config.toml
num_hidden_layers = 8
hidden_size = 160
num_attention_heads = 2
num_key_value_heads = 2
head_dim = 64
intermediate_size = 448
vocab_size = 32768
hidden_act = "swiglu"
norm = "layernorm"
norm_place = "pre"
norm_eps = 1e-05
positions = "rope"
rope_theta = 10000.0
rope_fraction = 1.0
qk_norm = false
attn_scale = 0.125
bias = "none"
tie_word_embeddings = false
parallel_block = false
init = "normal"
init_std_qkv = 0.0179
init_std_o = 0.00447
init_std_up = 0.0179
init_std_down = 0.00447
optimizer = "muon"
learning_rate = 0.0095
lr_mult_qkv = 0.5
lr_mult_up = 1.32
beta1 = 0.93
lr_head = 0.0081
max_grad_norm = 2.0
warmup_steps = 200
schedule = "wsd"
decay_fraction = 0.634
decay_shape = "sqrt"
final_lr_fraction = 0.0
batch_tokens = [32768, 65536]
max_seq_len = 2048
doc_mask = true
train_tokens = 416400000
max_steps = 9042
dataset = "wikipedia_en"
Each number is 128 + 24 x the weight over its row's rms, rounded and kept within 0 to 255. Layers, rows and columns count from 0. Numbers have three digits each. The size before them is the row's rms in percent of the matrix's.

# layer 4 MLP gate, 448x160, rms 0.249, rows 0-410, columns 32-63
096:153134143125143103135129155114123140129097125069096162131095118129109141149140130103167089124144
116:137092126117100148151104180075116112097116131096148163103123153125147122113107154086139121133134
092:123158094140126128122131112140162130137177098110127124168178158138149152152117117157146115113136
073:178153148117130102104113108105119132116142119128156180117145127101109105117136154162150140102153
081:126120109129113144139139133146126173142130137143166109106117124113121128127123124139139161095122
107:149104160145155056154178113126098104156150089089147101134145132117109133109109140121148110158133
110:146135111105115136143142140102101096075155108135152109086129166095141152124142170152167090123140
096:161103097158123111159127081121115133127120126156175180113131115151108107128164095128117100134106
101:140166172147076146125082137149152145105125150128115129096143135120126141105099116147135080134150
105:136123159143152148106119172137107140083157141135121118140120143138156151098136138111132140089147
097:152132130145179132104145085166100128158135108164096101134146136118128105156097125132119117130134
094:151150130154150140136170125119124099143108078093156104117123163104062155118115144145126166143149
100:141087100144149126153125172095112120146131156135110126145163127097109086136162146122091145143175
098:168114142065082123120157129101143090136089134112159105148148091129150119054107087157138089120161
105:150141148099109152139106120160147137076100131068146179124112090083149157147113140129088153105137
093:146160145127124184120105148163124086137124121133178158124141154107150084141133173114144092130116
092:138100137093152163153126142107125121172099135114141115102132085119154131130124102130117140093154
100:143115100115072171189160117129202148159122132124128121059107105125084133111155120137112124128130
105:134099123074113145135119117141148129104129137135165096076132112098144167107188139109117142135134
105:141118120113087140108155145128111139113126127134146131119141106108133146160118094149140164135131
097:134145149114134117126172103143159149117136120135147089159119147138171123117114150147137115110168
099:161161088145144165140159106196102106154122090212141115105116131093102118154107148115131095118130
123:130124088140078151160161165124124133146113136124090176109133133087106119155136126116111124136160
088:159146126101132165152158127094113108112118110089129151131174101105099166139117131156082120094162
093:126137130131103176126121109139088096112097135059124142079140120111116103143098121150152115081127
095:138125136140179129098136137193157148119114132111086147148126131115123143102113129091160137161172
102:116141102123128179137117138130155114123140077159156122146145116171116117096152161151136109179134
108:173106169145161126126139109075134151083120116109127126121090153122142096102190124102139100122147
099:095143133093157106148128093133108111100125135127107145120136131142126117136168108127114088126129
115:118181168125117118174131115091165130128135115167140126134123142136106130139142135122139132145135
113:123142143123091104121070144082120117136159125094084118153111134120136166102115130140146140148188
104:152170128089117119142157120137145112125109142126152121106132110137151111109184117143119089107176
096:111122152131151128085110178131112149119170137103103143118096116171094128133161092129136146125127
085:143117096110115216132157093133143105119119162111154100094152097150140119150130107117133150128128
103:141070129133133108092133162114135104131121119139137111100126139123152170106147144126124130143108
103:150107149110150140121176120174124137146127106144067153080126157192113113115113147104075104167143
101:147163137084134139129109105129128139134104113085135162106157118139128134099157132143079157105108
105:146138136141142204111146145115134166142133098144104128136158122131162153102131137183118074138103
116:159118126120120132143152118165173146138123108093123132165128131092110112122110143105128168134159
091:147132176125161150126108066127092140086095129083111147128141100124119108147117171115125102120134
094:078163074115134110148125121135136104111124161116103109135089145122127094109170159185119137158152
108:165155126143119114164161093112144085090129129149166138164145116092145143151100129148137141116113
132:159121146140170122101147153108123066163132146145109121092091151115169129076114137124131129082127
100:101158126135142110128157133098166115130146131074137151144138137161148112135129128083108146142098
100:147125125122132124126109111135158145123149134169147124128160171124139117121120096144106135093119
080:127138128129075118120128145118094115120149111186159114145125142111115157137086112155162129182136
108:137156127175132108156119122130152109133132118183155133133152137112152115118174132144050100135135
118:131096183101088136166123136066107121124145154143108111148136140130132132139123114126108100132150
110:158133141127084145150155144098130159109138110143136134138171172103137131144082079126168079151146
090:119132125098151083172137094111130110130150139142129161115128113117154126134139103145108186122121
065:096078129147124100104149120122136115136148156120122161156134112137127138124102129094137145123137
082:124112110121172108122117107167122117111107183142150143146098141130159154110131134152158114145142
111:139120126105151090117125085080146128108078122112112109150146093135121131124144146148126099171135
109:130138068111137128105137062172105125090129128137156085104149121135103105128167150129123188110122
116:131093117135103168140084113127151131164099138127133121151116100115089139116138193132107148114123
108:149078134131125149136127133119108131146105149141170160141139129138127106155146159152109111137137
096:102105101147110170142104099116128141125100115076111128093160126134104115115122175081116094131159
092:113118121091098133149072038099118107101123170098143115104136113136117099149112155124082120164114
095:178062125140116149148142105152126111081153125110134137167154102141156139133146170125130122128155
102:098079122146116094136070119140100124132135089102101160159154108134156153104143110121154139156181
102:126100158155148123115109112143121148153156131105140186083146137127105130142118111095128140121141
096:156175152134154110127108106084144141109088091157142108150175122117119130116174155187141128169143
124:106132109146109096127145166106162106127166135100103141132137123128158149115081132186108130153109
090:160124111102111108113136151127121084145141141114149125131112105142110160137145113130171081110117
107:150141112114109115150126120134149130083134140122149139126110145098118144119125106139184162152150
098:176103112174130129196094107070111144135092127107142173088117136151078118154118105132154130098175
093:113126140129118163131129122097140123085111120124147133136140142120116123185163130128132136109167
109:101150097104142173117115110134085148145132136130134118087159086132140134090137117153126164170174
111:132142125119141160145110131116132071130093120123129150127127138126122167115133133144142089073119
091:145163111124123182090116123129142142124132144162133143131142118141121133079118099130127108103124
092:114142155105128188102085103101111154125138084167132136116144127107120112175128184166152043131168
097:122158156117131114101096115140167145116130127113153115111130100100114084128144120177144122138152
085:128116116127116096119156140125136128111126100121099115135132139078143163130106109165139119095076
090:162102157108117124106162112115138103135124123150137142119092144097152100101122130126079137100116
081:090142099165170105141081112149129139082117090124116135179170098169151079134112194138109135087102
099:142145135102133147118130161157112147097075137142121136094157095148114116096113143158104123165199
087:082152141131123151147072125122155079124126088168151148158154118133105152133117144122117120158153
124:130094126170137105132105144136136105123077147132109094122094148117138114158102152108105123158158
107:147106088102117135100100114101125139138163140126145113066128123148107100144143144102151102126170
092:125126149127128107120099160124125148085120120075137142114135134106182124147121129171082078115116
104:132110131126093091128115100115111131136109116131141125122151155148126107120149137121111117108148
102:130120185145129148128137173092157104124163147122082147173143155124123113120084108095114085148117
104:150086118113144150118138075161123135134131143111109137163116169116132116127163092129138140120123
077:138156124087076135157129109138111114173072125153092165140071115091106124116077167150131140124115
098:156104130099117134140161102177082147124126130128102120122132128114120127121148119135110141151182
114:151131106156140168145114148081052088110098144067134143138136150120110118118135155138144173148167
101:131148120122107193182132161096138149113141115109113159120107143132104167148120155095131110173168
085:112105131139156153125102136139100157144129081151148098092134126139123089163149108138167139156111
100:096087092116120166132089137104081131149168137072087130114107139136135097168099166129099155107145
091:144119135113101127142159097118131132145103188126106137139117152160160113134177096120133131121146
099:112111150149122155160156101114132162150130155161100115116124089150104116093115149136116144135173
117:133144103095102130095111139139100096123129109084133118142141117155142131120173112101117116160150
102:103130124117109124116128151148137161128137124111134133161167104103153145084105148146142102133118
090:084136115129122139100147139150101124143124123186142117152118114140117132171124117115160123144142
091:104159111129135112120148111110134166161117113127148141145165094165132130132110116120159128099132
111:136127166106135162116117129146112091156179147116147132141127093135125122122117127109127135145156
094:113141101101138136156126178123131152151094127192112137149144120094146108131123106131130077152134
105:107165138139111154133151160126147063148145152080114156106135153107158154136124118141119143118171
078:112106129097089128144127105184138088152124116113120078162119107084142152145118128142133127146099
090:125163132108105096079102116083139107169146137164122150138119134119110141145136098086176113118173
102:104111122123175152096145129091101114103127113184157148135103141105119162158111124086133100161104
097:108126103129112153123144166137122088137107108155130105126137125114117126174134143132159179131136
098:130124144113116127131102099160106141146092154152147094116131092126132141090182148135106110178163
102:160152105120149142139150147127127082079157137143099130139112146100120148116115128122143154114153
117:180134130128125137117073147144107140171097131112139080167128145102116089113116121132124140111119
092:138130146095162114181148113089131148195118146147157139088101140144121135138140112129078123132144
108:109156116143133107150131086148160126100132126153121156146161176137109159129122091108127099154157
110:073115130111167079122149160116104086115137118187149145136107179113130138148172102140146092130179
109:118088129147155110118157160125150156113137147127144121125151151139165136118127142105105120112087
103:140147133111118108130152165105133129148136138133162163096130167135100080113135147107165091146146
100:150131177134139144126166106090102149152130150125129099133173215100145115126120158192132097112147
134:138149139141134110115149137115145114073116136095159143108162152091148132103096135107134154104125
096:147151112098130161136166121070149151129124124083089130144115104142073111110181149106085108114129
069:140163178140108110104152126111175130127131103116123152124133075158172133174148118114101112103137
118:089155135136126152136105143126159157154089124106202109081130163134118118119136138115117135112165
087:126154138129138123102127155138151110128128178088140137097090115120105142091115114145137109131107
117:147129149142167113105122119124149110137128128123108153174133135152103136109099111150149114095122
102:115095141116091112175127084107102119122138115116128138129072110157136110187132114135096151180136
091:088191162132140170128157126109146158137095115088162147107097153140099132106127111106149146096121
099:122146109164170126121131088111139120128126147141202179134110141130113102106122084183123128114109
087:139154149148093170132163128161104094134142116098116156152151113162097169143092140145061147139118
095:121090106132094123161052126110132145141147093108140162128098109133151159160158121119150148171133
088:109123113128112125140159149103168150166143109156154136132099136113148096076125103165122122126174
104:159088060091132125174125097092131136153118138152179120158120107141126107124148086136149122138144
081:123117140114135104120153079111128173174154102145106105147111117123167129142140110116137102103143
083:124158121149050147148133108154164122100108154107107143116090177120108176116144140138110115172118
087:094143121130134150148054082125143125098125169081154146105112142119115125146105133098120127111159
091:166154099117112079156116112144194127149077132164128081162127147142120119126102153113144090138057
078:169156148144152151133146102163133120143137124099158116123124098135118111090135097140093118121128
092:086068128131182106102108146174124145116132118129118169136104136098160131094139145133147125130106
104:120127158123188145119078109105145142136114156119087099104147115111096118120123137105131138108139
120:115095114153137144120145133164144162081149140130116142111107151117080123166132151129080160119172
101:162101128160130135155148156084158165136181093119183104084114142144119118148105141115160120135119
092:131122116133122132152096116085104140138141139130152107148143109124105141116103103145173160122136
113:171110087135111140132146125184154146121129134119161076143130129141129111151115119112145073159133
071:111116084139165143162076131061137120128136136132134125099135120122135126116144135145134110156099
103:149102115137068134110112140118099117115140120147124112117164141074107137121167159130102156107147
098:078137121119134099139135119135132154177121169140136141115116199128089108062144124105111132147147
102:120133121136168123118155092104108112148091122107111150189131151128134097111118166093099130072131
114:146159157147139130157162091112140130170173158135133111130151137154093176087123094144149133137182
088:131094155134195207146132085165108130113171136158129157111139120110137169101127128139107116104175
100:134110161101118130135128135109092114144118105121118132089137141129140136117132095159119103116170
098:110141135123135100135098125108134119146130097144161110143110145089129132077114162112137148109177
098:150132127166149164078095122117137099089161127161147131124109139116153188107129136151121147149121
095:143128116102118126106148143153097154141145089074106124155123122104129141113120080154093106161105
117:111127135146120118120146141146131132153122149136168175114162143125139174137103133110109108128135
104:125060185090092149153119109135144123133118123141135114138117119140133166108098135088079112136173
126:118097200118138099123081115144118147089102142152141155131126120115079101119114164139132098171154
080:145123084142110108117123159133146110146113122149149135100147139106095166131094155156174131127101
085:110144131123153183127110127117153158133118124161131134114132097132128108104155101203117157144128
101:149099151139103133086105150097138117094137147090152137202167140092121111127124114134078103133071
080:148112163090129104110168116164143137104142120146124095126117107088133132097175134167160139148177
105:099126131127149121113157121164134143143101077133165131134075119125107144141115148165126127172129
109:127133138137130096155114168150149131077114086114107117147154108121154145131149193153118107118124
105:131111151121120124105159145124135159189151103093117137161136155131104148094129141112118114125153
107:106146122101142129116155116152119138136195113099134136081120155140093090136151139110111152138118
077:135137124129184127152153132132129133149140103154144118118102136121122156129131111093162139101139
084:120124125140111138138164169141110116086118162149143155126139138141089139091078121138102127148135
093:143142100102151121100127099139118091141163165131138068096149138108111138075096169158130067135141
114:131136134122144109107153147160141130160137142164135146176079112136097080091118181133101120164176
101:130143132141126157108136103134144141147118154108154154108169139120116153147133111140117157150118
097:140114147113116122125119178103086127071120115127097168131111127121102146140122159124125152093149
113:122120141123138126168137103139105108152099142092127178105127108117137139119160122164131116120138
093:106126125168151151155142126117136131143112092094142121127142110128143096143167102199131126107120
102:099166116150131167128079132162098153167133126130144136110135114146135088158080139150122092079139
093:130141106117101115149117140104139121135137124150148158113124103122089136110154158179130123063128
090:099159151121113122113164138152092128150129124112082093112134124102125139133157142121084069125156
119:092141146141126136133124148144123131156161100113129157109056139108127133116127102117127137114123
100:160123131125138160082160112144129116173134132131160157125135095128107097143118109144139097174158
145:179112172115148122134132107125135083068150160132125136108069126072096129162159173090115124108082
101:147119149141129114137135079111111093127093131173110170122133152107110141153109110156113117090126
069:131146112117114110094098126101131133144118125137101129137125159111103154139127094182168122145141
106:139140080117142099123144123148128150142140124120155128128124085130149135140147099155092086134128
096:067167127148112107091131122138098114133120117116088114147108143105135082130139157132150139102085
097:124075143104115145160159159143141139149107099101147112139106150166201120130119117103129149102156
093:113112088164105121111126122068103159123099174144108128112132166120161136117137094152132141142140
106:146186106106136151149161107096129129126120154104114156134133144103139128120109119169159101110174
083:108147110144162134100067146136087121109155139104146136135130116127131130095142119136121149101130
107:117115097137122181153082107119121105150163122111138121142142112124154109105133176139137138122138
100:102111080084097102112131135113100121105127128102080112140118152174102106118125064115148154142112
125:102120153100102105158112146091123164120135152086095142132109117060101165129101122132106121153149
094:151096116094131123124146106143136140124110109107143145134106090118090176101116119128139126092107
098:104152133077118156115118157129109131095121134121145129110145135075132146147140120133102140092128
100:111127103151149142114124090133139111118154150164120164160131119113149149113122106151117120104150
097:142156106126114103128121117162112120150124170144154112179108145099126125137157128112102100146163
087:111136103064159090147117124091147189171119148094176116115121124139164115115139149121182117165157
101:148126112156099143123086108126131134091137142101179120135114179150116141129151138122156087122162
091:124115147115102117144120110096098146140147085107137137129179134118099158182141127098134116135177
083:098138119144131138099133145093148113128153072111078198136101100142141119125116147141121097145139
097:171139164108136161149068138119130156130120157130124144102176118077131128151104101121144120103121
093:116101163140129088140155082097134120080117104115123098106148175125123131123124106103129123110133
093:115119084134123144141119088118164150116142129103136171155124100116102113138131114166105142169123
127:141113104136126156130201174078172089106101122115170144124143133152114129151117156156112148144159
099:151054141133108125124128132159147178129101130118135166122128153143083119120131095130106144115146
091:126086167154126186123100084073107139124145160098142105126145092157102136132121128111129130148134
117:138122087124096099126119103129144134144141099119139154135069156110100151071115131123119130136111
102:100130112145094149153086147178137132144121159131110107105144141144154120134114128130127136109141
104:111098131121154108122138120178111086134148136083136139141152130147125138136158131171136117161155
088:102095136154146082131156089088149089080141111128119131139159149128137150149175171129141112129156
126:155134133110137128100122100138151129111143165139104131157102145145114145144083120141160106123104
106:119109106136111099111118168138137127092128159133152110172132085138157153095152130097154139109144
093:113165156115118077113124167122117111108170133150102140138155139112129107132161135131143150090106
089:131172131133141108152103112112114097149150161129111153109149106138099108141099154117121148119142
100:107084098082128146149111130164144141158140148136094143114145140133080146145106121100135146105085
113:118101151136087167112134103156134124145137144158135178148105107132090137158107142125150140093129
075:119192088127122102108162128201141114105103152180138100112131127169103125180083158131130125159148
092:133158164105144126144155174120126110142116098128114152172094180123088137123183129147140130164151
097:110142158110138145143087117112135155091108145073154164101105148128115167104125189108094116147118
077:104092118165135128100099129133129115092135114165118098121112097092142142139145122191140124122129
126:164124134125080081145144106154136155114133118088108141174148126108153108134168159134138152124172
101:138103082121101132112094167155130130134104120123159139116152104139114189118071132138085116143126
094:143152144158121186133126146116121139133114097153131144128172115120126108093146123166116127152124
105:149115153104118135104151110147076089116113150147134122123120114098122127114116154141088124154140
086:161095097093081101110115102140169099131146103146115110139102081108098093142128125154114155155102
111:135141085123109148155072103177137118101091101138095155151108145113103151109143133151119156162181
103:162137095085110124121115115142138114186136157107120114151138126172085097115116086185090151182164
082:079125106142109074098143150142149127087162105151155102108120138129131104176108149150156106117135
106:106136170108149136118113108166167128100102184144139159112126115136159159128112108147139130106135
099:129138132159079166164140102133105130116124129145138140108132114089145137155093125121150101162138
116:147139114152127126115146140170145100101064117121112137155166145079134121095092134161122086138151
082:117123143136078119093077107155124159123155119122124076116114149091182102142159078127113143102120
099:157125181122132139158157113103131145151102121091145083103142123118128143127090145112156145142112
106:119103145123135162137102150137094112150103139144100152124144152117186095111130114106149134123099
105:107100108112134135135173147155118136114117142188140146163114164128133126059100114077185128117119
082:177107118089141163157159160118128141087139114162123136105138137082123121106120098147118112142136
108:140148156091157125117158130133108134095136143174116123104139111111164137123140183133134073116164
061:132119108129147157129165151123136097077163146145184130127119091098127151091102141133112166149099
096:146110097146105173147118137144118083135134193083129122140158131132139135109089160128102118131134
083:155092134147176110142104115144115111119154146134152111104124131126109132107156110144103140111139
101:119132194138102140139109109134118135090114122100087149139142154136097129158150122104106161116161
103:116121133078115129149126138133109122119132094159082117146116066031108141143157111103177125104132
113:143129104116154116148167088125176105135125143073159058142156122165118121117124106103140100132148
096:149153120169099138125140125146114116127144137133125131108129174098154153151080097120142113153159
099:123113136137129110137127141095115115155171145078104051131100140124092100109170144120131114106176
107:128122167149093116108122110120096119119124146141138098158153117140130105137103122158151110087126
112:156107123112123106116118130129085107148100132141099168140142125046136147168144131084136149141146
093:117125103111120154154180078132131119139099124116175116128103175123125147141081168088175094173150
089:105129158122144170154151090141131092133144110125127130146125120097191127143113143120123148126138
092:167120116153123094109164113093147137133148084189171109095135113125137100150137143148124146152101
103:142148144134069110144138132121115171133177157138142107093129124099122119076122115142123201130134
088:149135107122119148106140164141104108118124139113124123172095086107064151087122140167112126145136
078:149149145133144130083155129109143135117088143116118086166147136126093131095112135132126140132140
083:114133111116124105140125102148120100097134161121116093118141123044126087143145118127113137131132
100:155127116112116129141150147117115103133119092139129155099135138095131159135133129106109162136157
089:154157135090152141216100114123124118103146116139123124169123111110137121124138155157119090159154
084:101158160080156142113141115107089100100113139088110127124108173134142117131101146103139110116152
089:168098129089133108116163102119118125166114109143080138136163171145137114123122163120115112107143
091:091151086134140139101116127123161091102097143185125141140107122110097125149101088151144126107128
086:160128159134111144123138088147138115173116156142124178086157083161129107102127141101125120082153
093:085119079100123126160098131092124140134166158132173113109136132170177126177126134106133124122156
117:128137127113153132135077123107151131099144176080156099174149129157101163101146115113166141126119
094:115117155138143137138062145102140131135124102090093140169103098108090098127140131163122146120122
126:168113134044099110149172155144079151123133129121142139111140142127101138092138161128107103100152
115:150138198145137081124107074130091161139086134151110140127136131148095131145123134108092157128134
094:107132120125148128150121101136071151128119107187152136107128146142100119126137112117137137144154
108:095123160079090123135107123116132106076128121142158166113095147107114085119134072133139139103139
095:127109145079106123121167128160075085123099122115091163115137138092127083096144137150149136193149
097:121149168163132121094110119143094156155132150096169164131107127086118156119135089121111080139116
099:150090133125082115094129077160080114103129147140126126115119124117099149122171111070095110154170
084:128125147110128154153167077147124087118166117166120106102118129096141118110113154158128159118132
093:097161075113118138138150105134112129095157141121148117153136124135100116152145119165090156102153
102:155126133120118124114104062114084151145128124109098092147119083112122142124139151143096102136138
090:155147125130167126138136120094143110086105105090148130114108112136130148135136140148169117094189
100:157137118084160095152110123130080143120125097113130120124090128110115099149159123142170089098144
100:131120148128137124098180107152142117131128126118125080125134159090142120132109131151136117108092
109:126137157133162129084126096152131172160127122123149107098138166155138143171084116106127087135154
095:156132086106127152132132087150150123139150100168118125145109124119100104153102165116121115129142
109:161138145155138134128135119136117115104120152129158105113092087075105164133128126165162150108138
085:136160126123141141168158094151086107154146120174118162102162151074185109129091133126152114127107
089:180142138153147073144154138137122080095142101170133091144124146136093140092097152128133097146149
091:118133139107147121146118136118143097099159123139137120163105158143091103094129106146145105090116
121:150087101116140130123134110167132140135118154140095127077142122118156105134107148123130115133166
098:157092119158105117162139141180128144092157167115127157110148105079136123138115162114136110098174
083:074127158127107092124177123104137106135136140134151132112160154132129107076134138151113168121139
110:151121124114106142118118109103097090117126151153100176097064118107101138087140173123127138087162
108:113101074125121111138123111126104135120145130116107136102113150131145138096167126146149112164152
089:149141139109192113132138155147103136133190143134145114123099151133131105142125127128143113127081
105:127132128122129160146158086099116138114122158191127126146147110126153112124069126166152134161118
095:150115150107061186169143132155130126116151162140144084104098087107125163169162127166134164095100
101:115108109089157106122128079092131136169156111121142155157105084137128098144120157136089108137134
104:122057133166116165132162115138120147110136111102126114159151123093129158124119145138114146100114
096:153089135098111162123164153158126092114132137130146099121119131155111136161119127161107141092082
090:114127152142118163119139174164154173169130117128129148098166120116145138121160149117141186105134
128:145126142158091141121131117133132128155104142092110157094135137137143099141130118125097130144163
096:134135126118142130117127130135106136147133076093127147116137134148108117104209119133162120099171
122:124127151135144083148100145182136155121139145096115142114122139119104120128137119134105114143155
101:139091103126136102116139116160103088127143121110125138147152135149136160151124116132148068075157
099:112128131140152144122163128121122113174130126124100128116115138104139174114170180135136123132130
103:157124152114110162129144107082133106133172144121082103160110159145129169135140131147129101145164
090:159127162129092111120152158120169124119143126131129104111110106162109059118130143134147133166108
106:144181087099124103146157124117141111120145129117161129116117106097119083072108127144108140131150
099:098095124139137167194146095121171091154109118099162139096147137102134150135099115159137100101103
114:118149118143084131126172158137142165155159133134122134108123116143081116144153117105116144151147
114:134139127121129165160151108089130137118142156105116156076137151085193136156150176121146095143148
105:114159129133133069123100132121140099125144149150096134186107102110110150146153132150139160145137
096:141131147134170131106136125125148177096114110139122130145111110124068146130184112124127131144167
115:106180161144097153133123163147129098156140122125159162098153118151126126176105130151096081097135
109:156129125102133157095093086094110127113127139151141104111103107087136128151143167142106121112112
121:111170135111135124123090164106080170161099121124155167147145187129098124127142114120138111129144
088:137142076110135126105140117145122114146135122134123104099143108121119058133164116153105090115122
097:124099140126153144110133150096147147112144137142117142143175171093133183128102092127124099112147
091:101179146144116122140134137144101144100135111170153132144186123109163109112120151199123126094118
105:136138140160100125133091129129141103116095120107135086110137112153097089146163164157120142115138
102:085088081132105116093124117096092160141137162089130126105118163163151156124118128131138170154135
104:065161119123164130094138088135131161134105134150118117140147132118116146118109097160165106149147
091:125119108109155124123149150090138133139154128157132131164051171145157119148126139109076104114123
090:091056145129120129067087102150182083118128171071072094117129137121134141151152134126134127150152
080:130132150108160144112141113161152124120115134137182118129122143105106127148154099127091107105161
089:101097130146125130106118135100139111097129089146144131131129127085110110137128186142103127120127
100:115130109148107185141101178117151094129117133136157106132131120116092171140156109091156126103147
094:095109160179131117112114117102122127109090115146192134121140132159133098108124100124152136105132
100:072138179104124129144181109147138118140072123135152129116147121122109124138110146162122162127132
084:137130116155140159094146097054111086118128078141127149157122129116127147118148151115157139103122
097:128131136104117171161125098097145139126113111152110148124093121109147111129098137115136122086155
094:163107136115166143161146127125133122174124153147098126142096149129104113117144123186128144112169
103:141151091140086177154114153118130153135165100107146152086127192130139123146114118113119149115134
086:138119143106111123149098115086153145115145148115121115144159090125124118102138131109127173089097
095:126142062136115146116105135154143124133135131135091140139129092133121155150127131081106152119125
100:112112107101095142176087169145055130131132105109127181134127154125110092143160165134152093182146
099:162150136148118113107170076100156152148131171116149126146161103102166153123156139117127143124167
084:134136108113094104169115132105140095130159119150131141105125122116123144092134132158109098150154
102:098097116137115107153074134137108133183062119112134137144139143123145140119173103135123130111115
105:091161141126127109136125121122092097103123132127121127150120105152123106148146146139129126149098
117:109102131120095134137092094059136098112114151131133117143130119089153134129129109131169142103118
090:098131124138117116077137114080175137113124157143170124128134150155152154151148104142141145098153
098:130158110112088160140111089099134118138122091139115125170138144135130128163163121133144083126119
095:148094186095116176121166137123091169123113087118146132109152123113136125120144124148156101170126
097:133168085094121184125136122161155129141140123104147118102121158114181052101155115142125150121125
092:124102108124128112143140099129099141179112147119114116181161125170143131100135106130139137145146
101:122142200116149111089170152143118101129093136108139120172140174141088133115107117127076133137155
110:125140154094094118112109124121130096124168136093094135150129112152077176077099137103113105121136
113:162106140119171095129104103121148163123107104143139089134195163108131134141118134109177157142076
098:142091086104170122121107135176145113145169106148145090096100143151164118126128121140147121124155
089:111124172147144126131157099114095132128182125155140133125156164123139099138117123123106115134142
094:089122099085093081108143118120109155126130126149092138138154117112182134127116146112147150063116
097:108146119119113138146087173091123131094107094152144192163108102099130115108131152156115176182189
108:119176163108165111120096128073096139169114102184161147091133123136152125112149120151160114099118
116:120115109120077089117138168120105161134116101113154132157123118152140144148086090153145157065133
095:118138155154129120110124118096105139140082087125146148123174112120102151135143125153143128124143
107:144128087074097073166100093152101148067138157112150159099099093105116120183160118099135131143138
092:158126123076142116163130131099151123131109147137110108099164151095119098121122154110142140159137
091:123153098112111110142162160143121112163170123116068152097108125132141079149149121148100148126113
099:126159125120109100138102097127111133105121107087116143094165104126116109138169162142123132106128
096:174126150126113149130086139088119126145113111174152133188108140136178161128094145137118122079122
119:086100147126112143129103127153117133123096127072069166106103139139109133100104137137161169111135
107:119141138114135134131116103100114109091091102128097112172132166111116090122167144128143117114159
087:154083125151084152148135107162136102114188132105154135117136155081141158113108108189129143143132
099:134112158124165128118136114086136065154151123142116096151150155137141112141124137115151090148155
088:103121121154149137124104102167090113124115158134082124176152125128097169121086111099134123138120
072:094171122135120109138123148145135129101138096150140133160125105085149140144100122140190047070132
097:109120174126132190115168105129155100125143120127105155164122104148090171151219132114095105113157
096:157166144122116153117104166102156172114143112184138108141150154079147125109120119150116091150122
092:161113132136092105157126118118116165105116114102172110142122132135109120164139087175123106139103
094:135133179126091107135158128153171104110139122100083126127083090126117118159134123118108086134154
103:110110101083189123130105129087125089109127135134135180101154146122138153160143104160126124112182
108:143104124104106122127157135077112125095163142157116122099094133109116069116135161118145146101161
129:120122132127124158153178102110154097156095156150146147143120152168108134161095139164099120127146
089:115112112137113125098094161150130134091129128135111109103106132135141093106138125152137152162121
097:103121146143153112145168111157136146121129156096138120134143158115098114103130105132119123139187
095:129117127149112131152141112089159135115124173133128134148108141126145163105073126096121115125142
095:138108140162111125158125136100119160125076140091143123140142148122181086069156106121110094132121
114:142075126128111136117133145124116133128135141106105106128131146117156137116127158118095183150135
097:145170141117112129162132069112110125129122056106168160116154127119109146176101133129170147140135
118:123134162153151128105123175110111117113119111106110141108129169123157122155124129086134095164096
094:096121097129151120144135139120136142092128141140115140114120116110124152129092155126124179122169
105:144101120129129127109133145096126088122134104154157154105179105120148155147131126101161117120101
088:172173143123128185164152119156124106121120143144110116106141130128097155120123149140146121128139
097:138153097151084164095127176142100133150148114156080134112117123129090084144116121123114131058090
087:102109162141137094119112118148143113121144128130127184090135139106107157129156124118145078134129
086:111113132111143107147134160116137130106114092103134156110116145131110138138206119108140143125139
086:122130115127114130153103097109124153159139118097157161127144096145172139156118123173130099159139
099:130140160125152132163102120121170150088137101129140133163166097140161135114124161147096103070146
093:137129168170149165135118080117112127134129158122144125152153125114159131121112103157094105129119
098:140167112118178113141124138096135070133193106105125148132147138153120154096130124105125126101140
097:137109169097130112159156114161130132140063104125146104105121095127109116104160088122172148114125
112:138100167095118093111100155151077145127156113171144111073128155148157132128127122112130144139130
117:135136126073086111099143114146144128116132086103109149179122109087107159132121153100123127111105
110:123149143118090147128124110118122119176126082099123167119135118109159140144124152110132127131111
105:098141117153087122114125077128115165186126145115081093123114138145130098131093111159115150108104
120:106103133135180138144122136173110151131123133124134146136123124130125097128079140125143134101149
111:128078102102150150150146107158130162151128147104087139162111078141089124162135117130125114128172
094:120134100145147118101110096148110133141136133132144155133123132117124144124130073114132142113111
100:114104145159145145123148109104071145141082120148122107126144143126101111179092127130138157129158
091:125149137117137134108117154157137092133136144112151168147138113092175141131145090111151117107098
101:125133074092112147139133133122126127114154106150175111109140118128125143149144158131159149139136
122:126108162144115095134112102131085142158152133134139172158113096146106175143114166127120178135157
094:106139100132104104168138082135080141141174138136157107106155113113136085191178116169151135156140
102:121151121089130145157127105141136116115147161151149143133136105122154122142172122136149100129138
094:147083107144131133099110143149138080123136122104131079108122101145125129097178085127152091116089
091:155160107127147145140182145137100089095136117137162120111101168116086149125139159143114127143103
091:144168117138124133117111111117150094094150124143108145139157115073112124119122147160108137166128
070:061149092129134122135133120163094090148127124142116118080133079071109135149132147131133125134148
127:067161126134166107102125167103129148127123115129109161186112115139107124134132151127081139129126
104:112067135110090142119138138129083094148139110112144102162167125105140091151088126128126093153119
093:152132125096121167114112095104132143175116110119121154079121111119118094136147166123145158132112
107:146123101118134099118139138116127136133161069126149113126145127135152097104089147110132093127143
108:172165169141164107114124111150108124096123103122113149116104116170128131129165139097177133097143
107:143087091143156159142117120142141154133160182138140128150123110144149086140176122119152142130181
113:131123112139107095160112118119131157132154117132142127138178144095116084152147130116127135126107
104:114131099140112126119128138113106135110141130181154143119123082146141120121148082090172177138152
103:136120180150122111137146156169156132107080138163105139103119096116152128090132122109101139140151
109:109093133154117172113098132160131135087102096134138118109175132110117135169140143112146126162098
102:115123140141094130151122103158059127126145080102119127166167109112115106084140108124132151159148
119:129139116140157097115115130103152115134099177135159103141131136109116177091169096120127169056139
097:064151169132132147117105158104118117132110137115090135143151110104107112169115128132144159076106
091:129131118117111152123147143110101169126107137113165120113093085135111133122115151125119117168157
102:111126113099099168133109117129099131143128110121119097092157140157083115117098123115112165150126
092:106107098105134125135151120189148127142118165148142147108141137146135117148142178130090123194107
116:097147104107138070114160116116106160141103107083133168156127135169132103114104111140109167133112
135:127149100134115133112156113138141137113178166068075126116146138157159128102149180139071109172125
093:118157148147091113090117124120128132146123146119135107120102134144109120136118147160120142163137